Part of a small language model's weights: a variant of Adam for these matrices, 152M tokens.
Each number is 128 + 24 x the weight over its row's rms, rounded and kept within 0 to 255. Layers, rows and columns count from 0. The size above them is the row's rms in percent of the matrix's.

# layer 3 attention query, 160x160, rms 0.11, rows 0-6,32-38,64-70,96-102,128-133, columns 0-79
size [ 62  78  72  67  75  66  71  81  73  70  76  75  79  79  73  75  79  79  79  78  77  69  79  74  67  65  86  85  46  60  83  65  56  62]
[[126 118 119  93 125  99 164  98 113 121 140 118 154  96 117 132 142 164 106 161 135 150  99 131 114 107 114 120 139 121 116 108  68 131 108 154  73 174 162 142 112 123 129  83 129 118 145 102 138 129 148  54 109 138  99 131 125 114 153 116 140 128 147 156 134 145 114 152 124 133 146  96 169 185  80  92  95 111 110 145]
 [ 89 106 128 151 104 146  89 174 154 100 155 117 111 147 141 122 123 120  97 125 113 118 154 130 180 146  95 123 117 161 116 116 134  93  98  85 163 121 140 100 138 131 148 146 120 117 120 116 142 119 140 166 147 141 171 129  74 138 146  80 140 104 140 137 112 103 157  87  78 137 154 142  86 124 128  98 136  85 127 119]
 [114 149 114  94  95 146 120 101 134 154 144 155 129 138  99 146 158 138 128 110 129 122  99 112 129 142  97 113 152 123 125 142 112 143 105 120 165  84  94 108 166 109 152 148  80 155 133 100 108 120 165 137 111 116 122 172 164 105  97  51 123 113 128 115 121  99 137 118 123 120 115 140 135 172 111 139 100 142 127 112]
 [161  91 156 107  71 105 144 127  99 118 118 177 138 119 117 139 128 150 149 156 120 149 103 166 107 112  91 100 127  90 139 107 137 103 141 144  79 144 137 132 161 142 142  77 128 118 134 137  92 116  88 139 139 140 110 134  84 169  87 135 109 128 109 134 111  86 105 181 142 145 145  79 124 140 110 159  85 114 118 128]
 [107 111 121 126 126 146 150 134 171  95 117 120 153 136 110 154 122  81 125  95 116  54 116 111 198 146 116 101 127 154 115 134 136 113 147  92 161 139 116 155 115 101 155 140  94 123 106 130  72 155 158 146 121 115 125 133 100 131 127 135 132 148 173 117 155 160  95 112 121 142  91 179 105 106 120 131 140  86 112  93]
 [127 108 124  83 117 142 113 112  90 125 145 108 137 109 170 120 168 163 125 150 115 119 152 181  96 148 132 128 167 125 102 116 118  96 127 137 110 122 164 116 169 109 152 123  88 111 157 116 158 119  75 119 138 103 162 128 145 107 110 121 143 103 116 113 139 123 180  65 122 142 156  97 106 154  87 140  96 108 153 115]
 [139 118 128 106 152  84 109 120  96 125 135 177 108 108 151 140 117 150 129 118 123 161 138 136  71 134 103 130 135 113 124 108 119  88 142 165 123 133 108 128 137 119 115 112 127 109 148 110 130 104  81 112 150  98 164 161 127  79 102 116 112  96 132 148 144 106 134 104  83 129 156  97 132 128  88 181 129 110 132 144]
 [156 102 138 126 148 144  71  70 110 108 107 127 142 146  89  73  94 143 152 121  98 110 129 104 127 164 142 133  91 106 160 168 167  71  91  92 119 151 136 127 135 112 106 102 123 147 153 127 105  86 148 144 108 143 143  97 126 100 177 118 138 107 148 114 145  96 114 105 122 122 106 171 131 127 111 132 147 132 135 134]
 [ 91 128  92 103 148 168 122 141 105  87 167  67 127 144 128 141 126 135 101 110 151 103 136 160 133 114 110 127 120 155 123 135 116  80 139 157 162 155 119 107 119 127 127 130 126 155 158 151  95 164  56 131 165  97 156 110 102 140 124  99 158 136 121 140  69 134 138 131 126 116 149 136 110 128 138 118 152 113 129 162]
 [123 151 102 126 148 127 129 167  80 112 138 124 140 128 140 114 141 129 142 110 138 116 119 120 143 115  74 108 154 142  82 111 120 137 104 130 158 113 158 136 155 141 145 158 152  89 150 162 107 108 152 109 169 123 160 108 144 106 133  84 140 103 123 135 111 125 136 161 105 137 140 115  86 110 135 125  84  49 172 170]
 [149 139 124  93  82 109  98 120 137 154  97 125 155 150 145 145 151 137 120 139  99  87 134 147 141 124 138 110 114  59 132 133 168  94 112 105 131 128 104 116 165 116 110  70 125 166 131 102 120 113 126 147 121  70  98 132 143 137  88 128 122 127 144 110 162  90 186 128 123 145 123 126 137 142 131 101 108 121 102  87]
 [109 106 123 175 158 172 156 155 126 132 150 119 152 105 130  75 123  89 160 126 159 146 150  95 153 116 125 128 124 158 106 152 119 132  94 145 127 136 146 129  94 132 110 104 110  82 120 151  90 153 138 132 149 136 101 129 104 168 159 127 149 112 101 123  99 155  96 128 127 107 132 117 107 106 109 159 108 130 105 125]
 [114 150 122 126 100 101  97 122 108 143 133 129 131 158 134 132 116 144  86 139 102 114  81 137 144 131 145 106 118  66 127 123 102 154  99 100 123 112  77  83 161 129 111 100 121 145 148 115 135 138 148 111 163 142 165 140 123 132  73 153  97 121 130 124 141 119 106 140 189 128  97 140 137 133 105 105 120 127  92 119]
 [122 183 139 119  93  96 111 127 143 122 100 154 110 100 141 153 131 163  80 141 110 155 127 131  97 126 126 128 126 114 109 127 134 112 146 128  87 132 116 125 103  84 144 135 127 153 134 129 110 139 166 138 100 141 126 148 127 115  70 123 146 146 118 151 143  92 171 120 126 133 112 135 133 127 153  98 107 138 109 127]
 [153 111 137 140 162 100  82 126 129  60 170 102 132 120 100 135 108 117 128 165 106 124  91 139 151 145 167 107 116 112 126 115 132 139  84 128 111 117 151 112 131 100 158 181 120 113 134 122 112  93 134 152  97 154 139  99 130 122 129 133 117 146 155  68 148 172 116  85 117 149  83 127 109 134 162 146 136 136 135  72]
 [ 86 175  99 120 134 116 171 101 151 156 123  89 129 126 107 105 147  89 107 145 164 159 148 143 168 139 140 113 137  88 110 171 131 105 140  93 156 150  98 144 152 153 119 114 118 123 132 145 140 174 120 131 163  98 120 121 144 111 174 122 156  96 153 144 117  90 144 157 145 104 159 114 122 127 110 143 100 118 101 151]
 [ 94 180 140 102 152 110 160  95 150  90 159 123 106 112 117 141 146 139 114 131 131 110 131 127 142 132 159 104 126 133 107 162  68 152 144  96 114 145 153 127 107  95 143  93 158 124 175 181 143 149 141 142 108 137 124 157 155 153 157 103 143 136 116 122 115 122 132  72  85 110 126 126 121 147 133 128 144 119 137 126]
 [149  81 139 133 106  93  87 114 114 145 104 163 137 152 121 106 129 104 129  91  84 148  99 136 115 166 119 141 119 108 128 119 190  83 114 138 122 114 119 158 133 131 109 127 128 150 138 117  97  79 110 130 177 124 150  76 101 108  93 186 106 121  89 121 116 116 110 157 120 144 127 131 150 116 141 139 135 127 138 129]
 [103 190  96  96 112 156 155 121 158  92 131 133 119  91 141 190 142 133 145 163 149 140 142 127 154  94 139 119 148 129 114 156 115 150 128  91 135 142 122 108  82 132 148 126  97 108 157 140 135 170 132 108  99 128  99 159 147 153 137  95 122 124 174 110  76 142 130  66 148 111 107 136 129 146 104 117 159 111 134 128]
 [137  92  99 112 119 118 103  96  83 125 113 102 118 124 119  97 153 103 111 122 155  81 140 135  94 144 133 123 115 118 117 117 167  89  78 137 131 111 109 169 161 121 127 137 123 148 115  99 140  87 127 165 135  98 151 118 113  98  73 120 139 112 112 146 134 169 130 145 128 128 157 117  90 121 108 144 150 111 123 131]
 [174  86 149 153 106 127  86  93  62 103 133 115 103 134 115 124 134 156 131 116 134  92 115 175 119 183  91 129 115 110  94 143 134 135  94 198 129  71 144 145 139 131 131 173  73 126 138 140 127  92 151 125 162 130 131 188 130 107 100  57 108 145 127 112 140 114 142 171 140 158 164 128 117 165 122 134 114  95 118 122]
 [146 144 123  87 129 108 123 106 115 159 104 150 158 124  82 121 130 167 158 144 103 133 169 159 123 145 127 114 104 137 105 155  45 172  90 138  98 155 128 125 134 108 137 148 129 116 141 110 138 155 111  91 134 190 119 146 130  93 133 121 154 132  92 124 122 110 163 160 173 124 150 136 201 143 113 133 105 146 102 165]
 [105 154 113 110 166 103 158 141 147 147 161 105 115 161 159  86 110  87  90 110 159 141 162 123 149  59 172 102 101  99 127 143 116 182 163 115 177 140 127 133 107 147 127 130 133  98  88 125 178 157 177 137 148 146 126 122 131 119 128 113 113 103 182  86 133 140 149 105 126 127 120 149 107 166 133 130 145  82 107 163]
 [106 157 156 166 137 175 158 116 165 124 109  94 132  91 127 131 135 111 148 149 179 111 116 124 117 128 125 125 137 134  92 137 127 114 157  96 143  82 142 130 121 114 113  92 134 114 161 177 106 140 128 147 111 131 131 146 116 163 158 150 148 124  70 135 168 146 110 157 113  79 138 117  79 127 111 181 139 190 136 143]
 [145 126 115 164  97 127  80 114  92 123 119 188 138 115 131 117 151 174 128 109 115 133 102 148 119 160 102 128 137 124  92 153 141 122 127 130 105 109 145 126  94  73 139  70 134 158 138 103  84 119  96 126 123 146 134 119 141 114  97 125 148 146 135 135 144  98 130 131 117 149 134 109 168 143 131 118 114 141 137 132]
 [103 153 137 116 121  90 143 113 176 148 123 102 145 117 163 141 106  85 117 124 171 162 135  92 137  96 139 142 112 140 123 127  98 120 172 121 159 106 118 131  79 151 130 145 116  99 127 149 149 124 200 158 148  81 141 141 131 181 136 106 142 128 124  99 139 169 135 116 146  90 162 110  61  99 112 143 129 119 125 141]
 [132 123 133 137 102 106 121 116  97 126 105 120 121 134 125 139 135 169 139 167  83  99 127 142 146 156 126 134 164 133  99 144 127 112 124 170  89 133 121 116 137  98 156  71 127 143 107 132 113 122 107  79 131 179 126 129 112 120 104 197 152 162 103 137 148 128 137 125 160 182 126 144 172 171 101 133 132  94 114  82]
 [107 117 121 119 122 120 144 138 117 138 104 144 138 139 141 153 163 133 130 166 123  91 109 137 126 155  98 124 152 128 113 158 129 146 123 177 104  85  96 123 120 118 177  69  98 146 100 144 110 114  97  97 105 190 119 103 131 137 125 172 117 165 108 124 106 114 155 141 125 172  86 142 131 168 111 117 115  70 140  85]
 [136 136 106 117 108 160 136 115  98 116 102 111 115 145 126 167 127 148 142 119 159 123 145 132 103 140 102 141 136 160 146 131 109 169 103 135  97 158 121 107 144 134 114 159  82  95 115 166 188 144 104 173 114 154  94  92 114 119  66 134 161 102 123 138 129 127 133 135 161 109 116 144 117 160 145 106 163 156  93 164]
 [133 124 114  73 124 149 145 124 115 113 110 113 137 121 148 129  94 140 158 144 132 176 153 116 156 155 102 153 127 160 133 108 119 151  80 107 111 128 105 111 112 150 131 141  92 122 123 156  97 128  87 152 180 113 161 100 160 120 119 189 148 105 114 150 107  95 126 151 162 159  99 150 127 104 104 158 124 134 183 104]
 [158 144 145 134 180 130 109 125 103 126 138 197 116 136  91 141 157 157 133 152 161 149  56 138 100 104 163  98  90 129 116 150 107 133  97 143 105 105  91 135 113 141 106 129 111 137 119 114 123 111 133 152 138 132  85  84  93 151 130  79 106  93 146 145 102 116 143 144 132 142 141 102 124 145 136 101 136 158 105 113]
 [119 146 139 110 140 125 124 181 103 174 147 147 143 111 108 149 142 158  99 120 127 117 152 133 128 135 116 104 143  92 112 164 154 140 132 114 158 139  83 113 141 132 161 126 111 144 119  88 108 116 129 150  89 108 129 126 132  85 138 114 107 134 174 107 188 161 133 122 130 112 176  83 158 146  92 107 131  67 143  93]
 [131 111 181 137 127  88 152 110 141  95 104 106 135 137 113 169 157 164 178 185 169 127 167 104 111 102 127 131  92 141 114 145 124  92 161 125 123  80 133 145  78 135  82 128 134  87 127 142 117 115 151 150 115 111 150 157 137 126 105 126  97 122 106 140 114 123 122 137 155 112 138 179  89 121 124 121 138 172 120 133]
 [129 130 105 129 161 121 143 109 123 132  91 130 127 133  95 103 145 138 137 142 125 149 168  83  92 140 116 134 144  92 127 124 127 170 106 133 146 146 147 123 143 137 131 129 165 171 146 125 109 107 113  92 147  93 167  83  92 136  83 142 133  79  84 116 164 111 108 180 156 126 165 110 125 157 119 149 158 112 119 132]]
# layer 3 attention key, 32x160, rms 0.096, rows 0-5, columns 0-79
size [ 97  87  78 112 102  88]
[[136 158 136 113 131 169 148 156 109 120 127 110 106 133 104 168 170 122 145 138 105  94 104 104 132 111 182 133 141 127 145 117 144 118 172 156 123 149 154 118 133 121 123 123 122 152  94  89 163 129 162 164 116 128  82  84 123 132 119 161 102 134 140 136 143  58 137 111 144 143 115 137 133 135 137  84 138  86 174  71]
 [116 123 101 143 138 120 122  97  98 133  93 148 118 168 149 114  92 130 107 132 124 133 156  85 162 188 104 126  86 125 160 151 169 158 127 141 163  99  80  95 100 132 116 154 129 145 166 144  71 126 101 147 136 133 134 146 145 143 125 139 159 150 122 130 128 122 119 146 162 136  89 159  94  96 140 150 128 146 116 122]
 [114  90  81 130 122 115 157 129  82 148 153 115 103 159 135 144 107 138  81  99 122 165 128 120  88 157  92 114  89 114 156 132 121 151 106 155 115  97 112 119 149 125 116 156 131 157  97 126  95 120 123 114 149 138  91 157  86 137 150 138 133 126 137 162 103 128 124 159 133 178 162 132 123 115 110 113 131 159  94 156]
 [176 118 138 138 115 125 121 154  83 110  96 115 125 136 128 112 162 105 125 125 107 110 123 104 115 116 126 149 197 145 133  81 116  88 114  95 122 126 143 177 144 153 166 150 104 115  84 133 129  75 136 141 114 117 143 102 119 146  98 129 109 146 103 129 128 142 126 110  95 169 127 120 141 171 190  99 133 104 131  94]
 [113 138 123 116 158 103 131 136 149 172 125 157 132 127 117 153 134 119 165 160 154 106 152 102 145 121 131 118  70 146 100 167 113 151 114 145 180  92 156 106  76 126 131  74 122 147 163 133 127 174 130 123 162 135 117 128 146 145 107  96 167  83 115 121 113 120 105 159 133  86 126 143 131  88 107 166  92 145  94 174]
 [173 124 139 146 103 113 155 141  92 120  93 150 125 104 129 130 167 185 112 124  99 104 126 125 142 140 125 131 167 118 123  99 155 106 127 115 124 172 116 167 163 119 143 146 125 113 122 108 122  96 118 140 104  84 164 123 118  92  91 135  90 123 133 119 140 147 133 105 122 154 143  98 134 182 201 119 143 129 166 112]]